Each number is 128 + 24 x the weight over the matrix's rms, rounded and kept within 0 to 255. Layers, rows and columns count from 0. Numbers have three digits each.

# layer 15 MLP down (transposed), 1024x256, rms 0.0587, rows 478-505, columns 0-255
070144127144181145112107116107093131127146130140139171120086121099111117135105124112151120108099088119097155106145145099162133094182169112090123147125106124173110149132132119117132127079139099103137155095144135138144118114109147170119114141085094127144132118145156149123126130152122148142116095098126131142174131121124138131089140128117118122141096119121125131136140119096146090087108102127162128127120108151147146130112132152136125158122163152142114114130117138147164115162085112129143161148134100112158110128083121126136137134126147130108119179165138109126158153152122114127124116121139164118136119129128124159107152118125179121177155157157158125092086111156137090106115153141135121139148171157117128186152140107088173161129088143100097140149139123117178160120131147
101123161087121147142166148131138139126166132173143133136135108164119111181111168130089140141116129146181156084129098162111160120141145147116120100130112147146147120127158132129140125132105132118144086122165127107145123116146141138104130145175125151104141141106057088113149102117126131112122103135122133099117181116134143145104127142114113118093129118139142145145151126066139159142122128104134114162133131139128120090109137113151146083093143143117135114094126166136106137115122120088151131153111111141095098109107097144114117133145161115087121113148085120118160146107150125154110120136128104127105125154116125110139166127152127155139149107114114138105112161098133136120128142164164131124123128152136088146175094115096109121110095116138144125126093134125159134119149120
138182147160118139110098078162159123138162146140169131078085096125127119163108096148139155180134130125128095108129149079121086105106121105192138154118127134113123141128127096178160160123122106113113132102165164155120165165153133124130131082113166137153098094129133141164112100143143132116147141099101144118143103163126112136132142151129131181145158123175127122126097117184127136108094088165140106161108108109140117101128161063039133128141129083120118125120083134129180154123137135138121140145214146142136146126117183112109149127157180144107147156158123088102144118114088129121152104108133101129138133127109134139120187148149154122141155136099120179112128125145116100108142087115098151065146092161145121076125127179130123146089199160079124148123133136166140148136096162
123120136112126107159143125156134133115138123134117154095132113099116127083117102154106108102118089156109147109111111138118123105108092105170155154123151115130148131106117143116127120166135152149141178162108148128106119137162150148175147129116145125122139123133125120145120143117117133141133117103163132134142118099132161114111130103140127160097125119120138107110128079101135177138111138158098123141105118129160126148109109148113130167124126114117107160116088155139113106142099092091135104139107114132153151132163135137142134115144162176175102110154148142131140132091147094094120120118151151099106098153106124112143101145108126109148107168120137149119153129096132137132147135099137140153154124108139153097115130106159121094147079182126105145127120130104111124109115095
116159120130090139101144120098145176148086094122080115107139126160128173091158101142120114126142157128096106120141160187104142174101164144083111147137072141138132120067119111134161144115134154144111124166130166161168134158136124165141147187136119144102128149100107134120120078131115118116111087125126134122134153157118129184107107114102162148094104133117132138152188077159144120133096092139164132082113138161135147088151116106145108121169129139137089112111128096162117104118165116135136131138126144179131132118105122165165121117114125115073094118110143157137076089130170124112108117161142132114146141148131110133107183087092125173135111107104135118167088111161161131087176105115125072102124145083110150107104121151143097112152122160140152116127179115114141168087103126
145121119141127180144116179120117132140131135128160082098148142099149154103105093163110104099111125107113114125102130150153139117150159180177178146098157177137136111160128151136080101117099150118132129135146135156122162147181110126150091136121153087154140135138141195142155154167097132117146147138098094102083152152125116121142136094037187132128116127137137102110120171153119142110123113085120157113120145128103080102152110143154121134095120145132183140137086140144159115104103134089098134082155114130129163099124108072116129081109097118117086123107149138111165136136143146089160133150131117118141146138161126103107134126141135120147131117142149122118147145148166119089123177140165124094111123165074083123154106107103124137122134102142141075099143160134117122109116138
112114138110135107175111161121045111119166144125131121109123135178094134102129111110142144179136136142145166121140068096113134123132123115144119115153116122153141160119115135130106104118092121110114136168109113133116137112080117142123157156135101121155149065171182155123151077147138119181153127107120150123133086174127195136128131109117117092146135142139137130076126132129171192146163094165174147155144135182150137080099155148111176124139178141145111152143095138113103128146087100146110042105161156158177142136080110155117169085142140108133116147186146087145138146171070165156176081074139080124198120075130084056143108123128079154121101073147102116126088137166110144148139125090140130135094170105122131115144095122173170112124143174134148153111116122138116163116097096
179087125141110139163133168154143073122105147144226144159120164117153160114138112173094159116099172115109133141093187126103150146094125125156115133129154160108125119074096096120124129121128142114121136122157124111071123135164154131095129152113118178117145133098078160166136164112095139103132130158159109134120143119116103134108164186091178119168120108132120115139153157127103136136151098110151121138160097133104103092068125136071116140162106102129102136137103097208113147171134160085136089103141151106144102129144137096094149083103138161176115081128121131112095127124154104102109107162118104108127075084118129115105148089122107114123130125150146115151137136183161096137122108091133108080103125100132121197113118108107129160136149117133103118143133115117089131091133153
067096109147095139120106136086101149099150092147104158133109172159150121189152159154107131146101116140141114151105119168092151097143111125116123115146119136118142105115103185110130118175133132160103162123122171128154122137136142103114142170107149136100134127094129108111133165077148128117121110154141153150120156137133125129134117083175084124123124115125143148156106178146110128152097101127100149140138127149128143120127129109127124148172114119120086151125113129137108061131128158124149108120124068132189127102143141143140093102115084139111140119150126135082173116151141095182115131123177131123188102142130149148160134180118112172157118141121100147130108085145198157126108144083126157149162130157099102122177148075154127124175111141140091151137136110143122146112111110
122138118086171118164113144127157149153116130138144126130124133116122083149116119105148139142181141146123164147123150148098208150146110115118100165106091116138113134138129083139121122109094135115125135179110134158154155110157131166098155118137162087121112137126155086101125148142111129130122141168121123133132121115144111165127088118143167094062161097076141173121133161120120121134106122141100129091142154141113118155167122147141141139107120118118085107114142097123126075092128093102128150171138096149151117137151133099122141127119107156143094120109091124145107132132149143107111138135112129116105140153114125167169172099138159144147170159154113122172128148121106085139090126118081135127116170126137133135137101154128145155130133135114107162141139118112109107076112145
099116117129114104112111139121159141123153160142142078127117114148134175155129115127140176130093110096098164096150111163131142127148130144158104107132115126126152150121116117114142149118118143113127129146119105144150125113118131111120109115142130114144133136069118132164073136131142153169162125120124113087134113095157085172146148146120087133104084126144130116145140114100144134135153089119113153138143076136120075104140117138132125162099156106114119123132160133137142158126143134146101148084150138176127184131123113153130140158105088101124141137092119129130151097135112149120129162140117155136107122146126124146148142120124105131169101144106100153137117098152119143126094120117110133118120124104164138116124124136130145137156154100112144149141158116167095129180116136
136110057112110172144182160143131104129116099131111074102112117143121126083123129112163127142131110138100095122111104095131165114141133119135166146106124147121079120146125130124113107140139110113170137125100146147136143136091122124140105110091116113097144122126164139123129096168131112131163127101163116157107139146091133074124124109166124107102139164176164139136113099156165154141162125226152118133148109153190172103123122187109125115147126113112147134144080141106175146104139104117155067082162125070176113110137098144146118165114180097131111133127126147138169115104142114127124189100127143155132145105105145102142123153113115132152113117103096133138136124119101157144121140106127103125097180126102140121093164162166137119157103137144114103118084103121115141156126129
116154107131149136142095136123143142133134068125139092075137111105147157080153100102129091105158120146115135147119128112127160086140135154110116120114139155110107085145146175138172114128134159127170140119160148108062158113138104117107126120103159065118110161112128150125107091176144126113100106112101096120120154154105109099090159134109178127123166143130104142159089109106097144120101069136113144118112109165130089124120105079111125118153145140176142104154107116120134090160115112171143146143138131132088171094091141141155044111148095157150156120139140158135114112135042097141121151174158121151139163125117091127122083105150088127186080114107084142136134140136131100172119139112138131152133102106158129135139128162108163109125126129153150112108131139093114171132148134
111158126110093121143145110127117105124098137186146152134092139153138096161067155077180155099125107175125144137122149113108129130144105128080162166132122103159130154132142128163132089133114140193134101101087159102144136117138164152104118120119136149099116115153087112144110127089133094089148168089136133082163099130153138125154116123165084109139165122148121161169092120159165160111096149205144114142101090163110134111144129125181087090126078159134146173102106135133115122115085081119110102126101120169107115102089086138143148108075148151153151153104130087143088150173181134138132087128128107124073161146071130131135129098094157171153117129159073169186137143124125140168190164165115126119117149106133109092129105114141110143090131141128101169136155094172159098101158084
139115157147129123118082171093115132120131140117114153103108121091150127113165137152146186134156125172058073137169102181144083168114138160119116130154150095147151142116111154113101144160094090149133142157115110121132149105127089146094106146122085073085115143129114150150140097100158111102138102101101089077103133149149112127074118150145171164171106108110060169150123165169120101093048132086159143158142137126066119135134116162177185137132147143122110135129157102181123135138127128138167127124131146153119079186154139140112147126118090168143135149142133152147136109134086116107158125113133132130132123156111157109196092091098119111131132178092137144123089150157109118076135185146079116056149079120114136104086132116139153124156131095085131134069074178146110128132121134
132143161101114142119156103116153098125120155122108128143128125115162123196135122111165129135138150140146148131107112086102131110126128119089140106128102162141120115086140142113110127106131122164116159146160126163192133122099171157132131173114136108134148084150101098150048155139132147145125138112144106156141133133083140157141131119179093142125110142176139107098127151139118112092113133109102152119159139134104102140147122174098111162143119156185094134150125106139127109134112143146128178161123153148136118150123117123137092088168134100104108097101136133179171132176180134131142082145092186135134093118094100110131134142136118135102108101133137123096110130159126134152157138154087152119153175148138062119138166120131171122116158117089126111125143148123106174120119106
131111125095135135109151089157123131137137161117152114130117143150118122138151139163123129124111124140164128121090108107110131104171103131071121143147161119102139143155095130114135168143154145146123137156107106179142117117097130147096138080183108132174121102139160154101117122101128070108117153141137065178138095079164103108081127119149137122115131164123134132109132112100136101144151116099125105162109117142133104133155104106115135099103133151127133105118103150126162136134099122128097163148094141120133142129137145132127133132132156138110111079165135117111139155141112123130141116104123158120156133118161083138149132173133146142124151100121089152089111119124107100119147139126116128137118149114155106117118098072157185122163126123129160161126112168144122135136142102
126117126111140139132150152124130125145126145149177119097134153169174144167145156130107137134148136091135189132137106158123105150106163130129135130130147102145120132126152123134152130104138133092123144121126124135122129120111142140103151118144093156098138133123114158102134089135100117198146104135131097185132139126120117144092167152155155148125165116138126108078139165088144126139154112132149125095151134123107149111126147099150153160131113149144160140106098109138144127081153149122102125089127127124095132160101135097121132136099159087114136149128140153127124087114112110106163114133130102095166148119124119164159140143132126151078121145124120134084129127123133121086105158113118158129089099113190108134126178121127128136122160116130106063128111126106138151125131137
132144125111143118106123162155122136120154141098165132133159105134163129174134130088143152124153118127122134118127115107124122159114132123126122094134160132146157151134147154097168149139118155110114131122125145134120109125135118110134130116195172150127108114107127147137121144099096124153135154122142132123128122089120119138126144124137164104145150129117145149113126106128127119108112139141121099141112136106147152130135141121150141139101092150134136127082110166159123100130097144160133108124136155119095119146082151144164150131174143125123117087115115151153121129105096156137148093146095154104098144107108085127099134158129105108103138102107148176130126114120156153119142097131113122127093140154128108120123149147127117067135100139112127118092100121121134117164132172
187128145114064141111139152106091133143071149124151113153131101143143112146086120143134152140130126108136139119106130136143118147103128145122171119078120109142133137079105156098165146130124139137102113157134135117139125080094140124116150133139158155129126094124090130089131160154192141130103105122128133149136132096149122139116097142139129130121068155112158145115135117151128148114131194113110150106150123146113122100111139158149097151118157116088125132137148144145137134144150154127158193160117122111123120121180126145104154115087134102160136122107146140166117134135150189135143125157115122118075114164122108089102124178115103123111142117140142122134133126122112110163106105108217154112138132138102139104107154142117135126121149145150122132090153128091099143135150157
130146124140103125143124156118096157129088120111143138161142128144164111186123105114135117086092149122106145153121164140166140126167090131149117124087139144116105116107113103119102096127141182118123104082162074120166165100138136116111131131123107093129116147104103145142106131116175100126151149125129093180132166098158121090114147144135133163175094151132150133155175151108144073123148135139159139138120129104127116162129098127160102129083145122095134111093183128162138167095165110203147134097130145134123118137122148113151089144122106135139119151096137118138134129173141127126132091136095133136134130125150149161128113185144124111120152131189126151141155115116065083099145138103122126108169118093109159153121140103153135174144126171092159108137163140124113124134139162
082128137177103107132117128124134127152191159134124118151100133120144182103081101135123105162136100160120135113131099114128127138142186138144146164125143128118097150133142150115113131112110113135130160122108135152108130145135162144149104093114119095125134139164115120106080140103117190144125141121098042147198133125116127159133148136121150122149150139115118124133132095061175138137128091129084148162130089128131139176137124140147153155152132128160140139143073136128154097111124163165100150143161151149134177133153147110151184169119140149104127153102150090094151116104139126113145174107143131109117121139135135108113118152119109104168152091124118123140146113131129127151136089122133150142113147146151102165109123132139151077130129088152140163106147189103107142174145126
185106135119105123133110089159109131124120124110170109134122149076134133108116108132114140137115094137119145147118087106131166116159104108165106136133176095145142118109132089134108143109106096123180160130188101129123118123156166140158111125131143151137122148126157117141134126129133133097124175137152100127148144105138098112159136100117136171116142108130152117122087106111151130114123101137134140123106111104096150122139122144132149171086137083123110120124131176163148089167114126128103143124147106121115122151057111111105134126170111094124093111151148158106127114150113089113116121093120114125123133137105153118111122158147143121120146136165133132111124153149126125086103120148106134128156101143162145121104120151117140108135131133151113120099132108077130096149120142
092139154132152136121164140120123156180124142157107127171141172130139120130123126182168182150137155080158118138153163158092099125116136128089109133114159140091106105119104154107124090081131140129142133131142116158124119133104168160131097104159139136087116070152178089125111127102170186142112140101125113098152168162102149138147118064115102130117085147100146147140131133135111102105110114115127116129102132102118118146105131122128126117148155120163138131115105133101184122127133114151098097150103119121104094120117093152088101101112101124139098133159096137157141133117153086167130124106148123109112082140165144116148127116106138112111126054159115132095159108163144141140089120127126111145088164115141139172161149143160186133145130156123090140100120093114163143099147118
114107165104104155122096131130152143063124140066101142186116141117149127209148152120087155129156171128153145101134121141110094131122110128142151116129091118145140139110146086134133110101143145103117155116141128131148135097157127154092107164148119166136120058149125107145130095149154126101139118116145142137151092128110139128078128130121103181143112129146136103154158142130146131057112157135103145106137120127133107149107116087087150132096177158101144090144104121138122126149121127132137100161102123119149121119136163133166147156116110166103145187139137134112090148143147084159166107152129130124156146143139136128084095141142119149112108131179128143142130145109134112129142141127104107110115136128161126153113145120161162136125131109142170130138105092127124172092165131
155111141135104163100110108132172129115102126137104099116131127106104129014111160139149122137157119151137156135096141109184131117116151163139131106138118155115117131121126137084103128102091132132189136074109140124127150114079111092140154112115099127142149148167106114145116115171120096113148100123129143147112164126161121129126129147127104145135132123118150154158085126175088119093094119123104132125178145103114127109105173134158147106100152154130146088139146116140106133135111131118109146143133094138134112142164114139124147137128123118152132161125126111124098138188144170090126136164127161170122123109132133104060143102134106135116127090119130123138156123140108149107111127076134107141126107163125130131102115110120142110126122151118097149090157129129137144085104103
103147118116122106145096147152102128123168134152217101085120067119123112194133097116134143141126142110116109119127129159117116168151085096105134167126124128131147088073128163132098164183118144077129154105123172135147139116169115146063127093152115145100126145132165095111169106127172114105099136121112115147139138093103122122118101115112123139127112124122127120121102082145160141102119107105153140116153136112114147128131106133095113114102143092107139122158117130103122116134185106099175150171102150136143145136137142155129126142119116096129150151111149152113098125121127147109152127099128121111070131110086127166160097162098103186094118139144103115144140121185098141179122130098117133118140098126111116141129121184091141125151124131114128120117127126108129137135124191
154116128135131128168112114069122168122099119132163171145183149131135127148158134150110156146140135107156134093161146133150125133115110178101083118145073132116103090124150143121091130142097151131128150165138108148176107155102148164094153168142150139135145133088107113150151144139098146134133145127105142120104115127150113143144125089130116081162148113115131125129072106152138116108089103118126120112145111095089099112159171156173148076163143128162124143118105067169107096122178143122168143168118079110107133126111109128107081097152177104121148205107133111078116121121121094097161146138111118096149098170107101106104138045124150121149116133132131188112137126121144148152164160090101091080148135067103161102123159157161102144152147166144117135122117103109148127094119110
# layer 15 MLP up, 1024x256, rms 0.0665, rows 479-505, columns 0-255
106135159112096130136144115093080180104102122121120137104116113128132123122144134092157096092136128189104123148135109136121107102113125111125125160117133072127118157144117119148126145175157115154139163128088153114154131127145125094127129166118099111116096109147126124141089125089136149172152088148203117152126176123123161114128101146110075122100132149115122157119129117137109121113134082105108152131084155125128104171163157127159089106104125125145123171146139141132098142127128127165160122123125131116139132129132114135102111094147129122127150118127143165123138145149104150137145149114093108128110149116130117102137146168093100143083164121092119121148094129136118144114142152131098129118145095133170171145098137096122141140097125137116085090154117150156125138123152152
100163156131171141121123177145131109120115140117166138110105115152131116128054132120135106130174137151196139132122147111097153137067097061144114168144156102126130159168149107137084098125160149119132119127124129132085086098151141081153124112097088143086097122125153129153142135132087192175130150182120177158084144143153205145180119117130155102137143121133170117132152130139148147134157137149159117124059078105162113127121113136098151149141139138119086121141109145109166154098135135125138103113111071101115118130149124110116107110103137160123151120135093133106109161125094140129135132129135125130097075105129126112098192100101113077114119129095103112134137099153140151152184130131133121153138149115131139102120119126098141123129113143121143134167077108135173117112171167
129134138138109152138120152112078110121106160101147119138095091127140089095109157101133112142083123116169095147168120126145118155142118152111143166134125133093108161114127130131120122098098144119138096159124110150101102131085089152115126164071119127107098135110155101146153115147119152128115158106120141156099167124157117171116127168134140119164125173105108146128140129109131105145130157147157118129143152107084115123114166114151176135137091111123124138104165109136092146156115134133138123146116090138121118128146115113108123164170107108117106157142082127149126104124138147102162131166104141142164161101162119147121126125108147126110155145123117140116105148160083125134154138120146120137123112138148099141093155118095138120135158153112143162107154138171109122084105144
122144128074089145130133153140173130139115121109145102105135146124086103122135115119129143121136116156120116132113096127120139109130143140088109106167112094133112174127170156188108091129195105158162150100137067125104166125145108143139124165160117148107112145094128150126103127083127113122123143132166124140103129130151148168106098108139127141091137176146110134134131143115151125176065096116134156118109139103093119128126101105130124103127175145095108127122105136133101129102139135130150043106094075118138098153113141118157140135137135102108123115126115106156105121159085155148120148088162092160120116105128130096109131093084099099123180135144112091110123140154135136149142135062114096082099135185135125116156177096189118140134169124169130124141132134157146120166148095
104120143117081082116169107106160140101084163103106118099118161110108119094103131074156131118160111144086144163163112094116156131095129155108102129094159164098167111111117150098143112136126077136164105088064118102122079126106132069121116136136086175123152154128149099133144136150135141112164169128141120154118151123162123150139142104108135125097091156116114102113143143157119148114112137128129094146154124125112157161123138120118125108123175136144124167129121111147120142124127113117189117113142142091130099131156144150166135151131143099157131181157125127136141129112095174127126176076139116169090133122123161100127098132134124176086133127083108149128084138136159165160178095144137131117131102158105094139121118100154128120105126190118179119126106100119125145090105127
113163132111146105126150159129120131155126145116133134114131160137136162092114103135112177161140124153104157104187123136171107132093098121156129102153087143138114136097167093114100119127120105135157141132122143156089110063117118108153104118091134115112140156140155089140148128109094113166121161156138140138117092076100145133149100130120111122165100142128112139099133173109151109128171151113142110112130142150142078150136154153116129103123119111170152088101137143137171152131109150177150089080118130204119105111145134106131058127117133083122048120152119080160136161102104154134110134175113125110133053126138142140105093141099092142106130127144115118076129090134160177155141162118207158119156123116122096137095145079131131107136111110138147108134149125129143118115105106
098164142100115138132129120159160122135114154098077128094108160137149123093090140109120102107158100160154159106149111092137158149148160156089131107093111141136139131104124141146112125148082107129141154145124141118114168124151107128168101160142087136116069144057110114132124113132136053134148108156153142124118119143096142131155074095121136125126107113108163107119125161131096129156137153140113119099115140131102106128151101147159139167097157156138072131101113118108144163116093149129102126130096129175162150107146140115138143163136156123142140171152119085103155104104107132091119160134122049126108130179121151118100083145127156115113133107084139126127116110071183078094104138162116135179144131125144121114125089101154134111146133149138119094163155114133164120130137152
137157100128129128146160151172078109137123136122152130111114159138122131089124119113119122113144131182127149190148142100142149162087111130152139110112120157117119165139125120117119157132146130141131120136145068078115122091111081129137113128121098211128133159128114095131118118132127122124143093112095144158134173138145110113125105102130137087124088092126115082116165113162137157081110138110137128126146173169138121134136158130138123080119106110116134118109126152086099104100095120168122152097137126119142126128152112145132106122124106065151144154108094096095123127116153121134115130154108131160115130151140134110101163157148098113134188160141136174124131140120134142184126169117163115110156119140139104152132125108144151127094113167105152147096116076136113143131163101
134126139075106120136128176159130123100148105107114121068104150113077096136120146133123115147095141178106136168126144091133131118099109134161132184101149131107116113125163144112099121160173096161113156129120164093147132127101100148090116168109136182125111117111137121144128144094130161149154081135152129152141159110141131148120158120195108124134118140114123071138147089099124111153068125179108123145126121126122123136135173120155107124096131080088145115142101153141110124098129121143141122121127094139123138130161086101151118113121151115134129102113112157105126158112141104123142146132154110132101107116153149107104099152139101121117116143115061146150100129169140131164157088124141134172102114134149121126067099116134118103106137132096180139138127110132100125135095100
156146143137159124091182137141118113101088119134117125138134154124118122125116132120092127149164130117162120120131130118112151113109088106177144145154123115111146162153141110156119107109121130137127122134149117084136128118103105108144127149087087130125144104118158129133129144140146124141147127189157110136129155106117147114185182094112091140131116108118153106116133126142161108137124108124125139149145122136120106113125156118109134114165149110094116134151139112127065173107080164137080036117095128079113136121126135110113099097111153120142138097152095133173112128149133111107137154102150104155125140118138151142119128137128132061095147093114116106139134147152122188117155143140109106120148103118123113089123131100116094121137095158134116152153086128126065099119153131
089153145100132133129129144127146118098114155130142153142175067128116113090162109122158126144113184104083106121099141129140093124110100160134104128144185154149128142123127149134118136106129142141149157116135108117072142115132065080133148118124111129135106127093118144152096159078105153129155127109121108132097155100174102096118087149169111136142123135109121142081154121139111123134150139142103140104153148132122124113125121114132173130100147091087115157134098162179146132120124102184146121056158092147099121110129106117104142120107136134158088118151130105125117088127127156143092107105125148141102123149149103147109133134121115144134122133135097106126096084128138197119152132134126131124131123186130127158075118143132108112171128155117113147106158128152153153138126088
166141136125151127169131131123133130180142136127149138119105147101154157099132103150124127079174078134112101095095121133070177069090112178136121145105102114119137116136149173168128103150151139163177136118115163099059129125146112137117090097091159089097139174141109154163129096103112151114148157137110187118144179106112133105130157137110109137139144150150108092142124132104141112130086141116098085100155128150112097164135180091140136151151078139156116129162117163120076100141089133132114138125146113113144157149120141135135069119118152149156116166178113117147068145118074142114133179120148074144135145158141129155099109116156102123156137117087081169120124150124112109120102112121095126149121092152132167142130099144131126114147124118082145101119136114108089134106135142
129175125113118098167139117105137081170123159111124184078129124105102165094123112146144134094173158125230121147091134107121164146103114111099103156133143141142098110137128082134107152124097103147176133125111076083119130126134140079145094120131148137096120139100113125126143140103100149199158140167183162143129118130103141124124096141141104163159115114141122079109179132115123162122149147136163160128134131141138114157132129127153129122140076146146077095103129151135137141109124103112125098109145123161101140116140133127185147158164137156170078121122095104158145148129082163146143106129146098157135059141110138151141110093162089141145131168119116107103146083133146110117127076137142136145131117167116137133149111112155144141134120132137108147077148106150161109106143106
119092135131111128083149159132130154117099078108150119128118106122155093097126140121157127128087117161129110175142112088096129110094117145138112151097181126145166107137111128143133102145144107179142072144140130134107126112141109114137139125093125143076133158129154117108128155177142119149147144118164096119090143111088122153151113097156116090152146111121109125109164137080107071126130127120099098104093156100134149070087099198124143124148111123136107115148135171131161152156100148146088125145133122083167101091127106128144108112124176120148121126148125141104152140139086158136124128100113127176161152088120135105099158123138089149034153139097114115116072127156137144136100112110110114171139133128130150105071160123184105130194150128155172123151163104123157155102100081
127148142050091116151114162122162134111123157126101123089086141153123102118119142150127103089165129147117160133149128116167096104144109112116100154102149135116134114088119137119095145176177107136119164140117153109093125115113101083138099139123108135107140112091132142124148168124122138138139132135159150110129114121200122166147100131098113113120077152124122089158120139132117151150137116129106097137124117119118193186117182114109123123161128162096088118135137137140088120109143130153145152110127100139123069110138097067096105164099120129158121128130123102084109099118139140155134132106124126145124122132130179153102130082123125119153119144144061116122159100088130128137091072135169125132137138132147085156111087125114145112189119149124104113152136105106108111130107123
121151139153096125146127157131115073135119152108123134106103128092107091136111148102175072083122156135112180125141148108133098154119124136173108151166179141125108128114097150170133129134108097128191138080098141127112108128125127128137102144126122119119130136123128158124144092153132079105144111128135165113133156130132150123160103166164131123088158119125082095136172146147124141114126146110124131142102127121135144120111141101125084129176113122083104124101168116146144168128098140119092109113152110145128120142182139170146086131099163144105106116167157082154112127144109155152096162118144101149148124166111171126109129117102102146097103117126103165110125163105160118131140116116131151144123110139155153111120127118122117100116116114132144113121157103123112125124113133
115126136099098149175123136097108085126120141137081108119135146146178100113101131126117123079113137099132145124129170131126142154114105140121151133118126115112098144103116158130119110146086122179103140130116128068129068134171139161137089129119126146103141100128139116137119138080141155113187156133213103139126179093154126149160109112153120121141128164125119127144102106125116106150123134153098124148153146110158139172129131117162114108148153186126102158118157123138142131132089126169112114137135095118079131109102146141094141107133101130146105141131141140116126130105153117118086149073103096135149086102151082143107130149151146102154138117112136104093154112091126129116103140135138150142161121157119134113096134128139117100141102138116138140084161110166146138134119143
165165131067134143111144138157149134134123175117144134140149086128121101132151094105126116112149128121137116071102110126179155128120118152129115126130120081136108089078120121166150077123147107118142184179138135145111119104104107121147157121159147100114121155132167115147157143098129142115127190148184115203103166124121162118140148123108127128123132114111122124099128135134153117140138100144126138136167158146118137131117116141134143134109135178103096134167092140134102140131127135126134150087128122117141130112122114140104147102122142135122128121144126117102118095077118150128114160118150109151092108118112124137113146126158143120131129144136083155136123140156127117132099129113151157113103110184108102109139091123122166131157134146117126116150135132126165110122159086
107135136111148110110145146136147100140121142065160170101134126086151135112150096124154126149160084121156131089105171102155122182141107093144163122127126148118083145137106139108102108111165087148108093148120139164106098103141118095163113140136124126102126176158135133116117116104164142084134145144135131157131146074144149137156130125106080088071143083085114121111110134130144102131105108149115124153160135086157183089113146093175128114144099113118101137158087120116071121138094131140129127090121113094150125124115165122119116117135157143126141136120143158108146121100104148130116151136111114158128124126126147120114121100126132113095155109143119150125124182174164144098123123121134080151087097131185107114110148102115135115163128113124168127134101107111144148139168112
113150140106080110148146160160112155134135175122102110117118148126122103127136106133103159111128121112085161129132103154180150113135184112158162144155137113090136154135154115145107112165138124161150115181159119130101121137125119128138081149114116095107128136160144096167116118145149163143144176105159118133130171106114154102145160113151120138097107119126105105085140100101187090086143139180113134112133137124147126137103154172122124151114093107105130161146135154116135178104100116130097095111146119161094108110129105125119073180110169081114129144164120105143144129108114153161135162112099110107120157131154117088151123143133121129147138148130161115131127147139135133139127140133136114099135075156129129149106119111118135085103129148103135088105162137197155101097146086
160144143120127121145172149124164130157124089085151109091125069136141122115124082106155118123151102103177152150134115163126113135145089129159088175114127142121150104136110107141104088099152130117124090142110118118114125151106114078153151106121128176115147110108113123122154107106130096171143090131096162164111122124175145138123144115155125127141137135122104159137156130130151137160121094081103095153134188113106159130164138117130117148146141140124113140064132147130094193119109102096163127100107122125141106170148120098147086116122086087174092174159147096103139149122111102128121113105143137127133114117140104174154141147119129098104098174149117114103125103134133145100136149076156084138150105113144099153125106150118125106133148147141118100130110097157112101118136115
096130158123147134114140091109143129143103170119156115138117132133084157110154114132111118114146102154172128143107109129102120146082122151105133158135117133118133087116142127140142132073171109131134126066135125117124097096099098090113150122142092105139129146116125100121131104089125138127130103105118114126136082108125132158150112101152150097144146137134119126165140120149147121142093157115151114100123151125126168152080132128118121116178135137089109131133138122125097122102123095122117115134129078139143149130176104111141118151113122139177106165132127072127126172126140150059115134127119147110163110161161136131154183138172131128080142135156109120118115111088123152167130140142150129128143122098159127124156128109188126143140130161143119111147123101113119140093168119
112146131122102146122173130125134127123125110120119141097160115125157150106106106100120100089123132146150130140131084170138149132112134112141097158146131157139108164137166143094089111118142122111128145160138143103163148134124146162149137116114134155165132141092110168110104120110074129163119108147160149134156111089149170168101149134124122104151142129127124118107123140113157077133101146109115174106139175129140112126141145195165117148100115111106139144134143157136126083124031171148138139143131108125165100142114119140138103125190155137143090098148105110164109127109167110107105168134154141143119103091075101156093143120104165092155138130148125155122086094120149098149168080150122093105138132135156151148122122105150142131101104132072150102113122147161079129138138117
160165178134122142122117173140122135134106124099122151137092155135126094123123095089152097153143111110122175101124155110141151177137134143107114112115193101094159131116142088111128133159103126151161122140153136103053108124114100112138112145146124116134160102090064114119121113093098142105142184149136141148069131141132130126148153082129156145121103177129130147113185090110134118158139128126153123106138121106137166149125119142095137143131101137154109137165175172122141167107152115106133123127093137146135129131115125099076093155134126141156113113146118113163117150103164158134133142141113153125099164069171152113120144128150127129080149123112137114150080147131096148152112144076150087156105119151151159130104134121142122165123119128115165144175146130112126111129089120
153118133113125110117115169167158104112117140120181144130139133158112120118130134129139099136140095136129140141125095133166110082125139105132132180149148132131139115128136144096154147096152127158131137163111089146163104139118122088113165164121144103120158139105150115107130111106123184142127145094120147140088134125136149099135096173181131110120132124089091125131191139073154189100123138099106128129129133137123117177157143174113146185115158148132110116151107150115127137073127150125159109129183118091165080151150154137112112161121145124183124130111160119119145112081163124149103136158145139120138164149143159147153174116134141118120130144157112158131118115156140140140145086137162102114165151121170129086126125133125156081153158141108134129179097100103143150112130165
111124156113081115148151147131098098088116147088151117087106132064089125128167131149101119124154154133160098116112124098154132179132102115142130171125097135109153181101124114135115151103140122155142139157077125114097108101152112120150133110140111173187127174100113105152165111118136141145127116115125136115146112117134155146137165146126127084165106172151106099107110113104121194136123104154150133096167093160114150147147141115147120132144126124103163127159099150095122146136129132151095082137150094118103108104183120116123140115143125082169124171150112109140113159146154141083139166123095117108165136135127112107092152137113101135126113110101120113129102132103121149152161100117160113153110126107182111120118099122141090135134091141114134143131132118164115137110158096
104135137092154163128105134150115110122116159140124129107125114125121140112154117111127124087104172084124123096139145127150081113145100100127122111125151150130131165135097128139176093139135109193139179114138108145161137113070106117175131146110090132122098162073119123163116100097143098155145117093168140175141160092170131097105100173113103135129093156154105124109114133101151133116131111124156112134160165128092108157130111102164119139076140117132103159132152085118139126147129119133169127114140096160172107161162133102113128135138140161110106115160117091122135142104117179127139131073154128157122145125160188161166110163134107140113117072064137145072150112102181120134155131115126134145119140143169133100083086122140122057096078138167130075139141160118102128119141153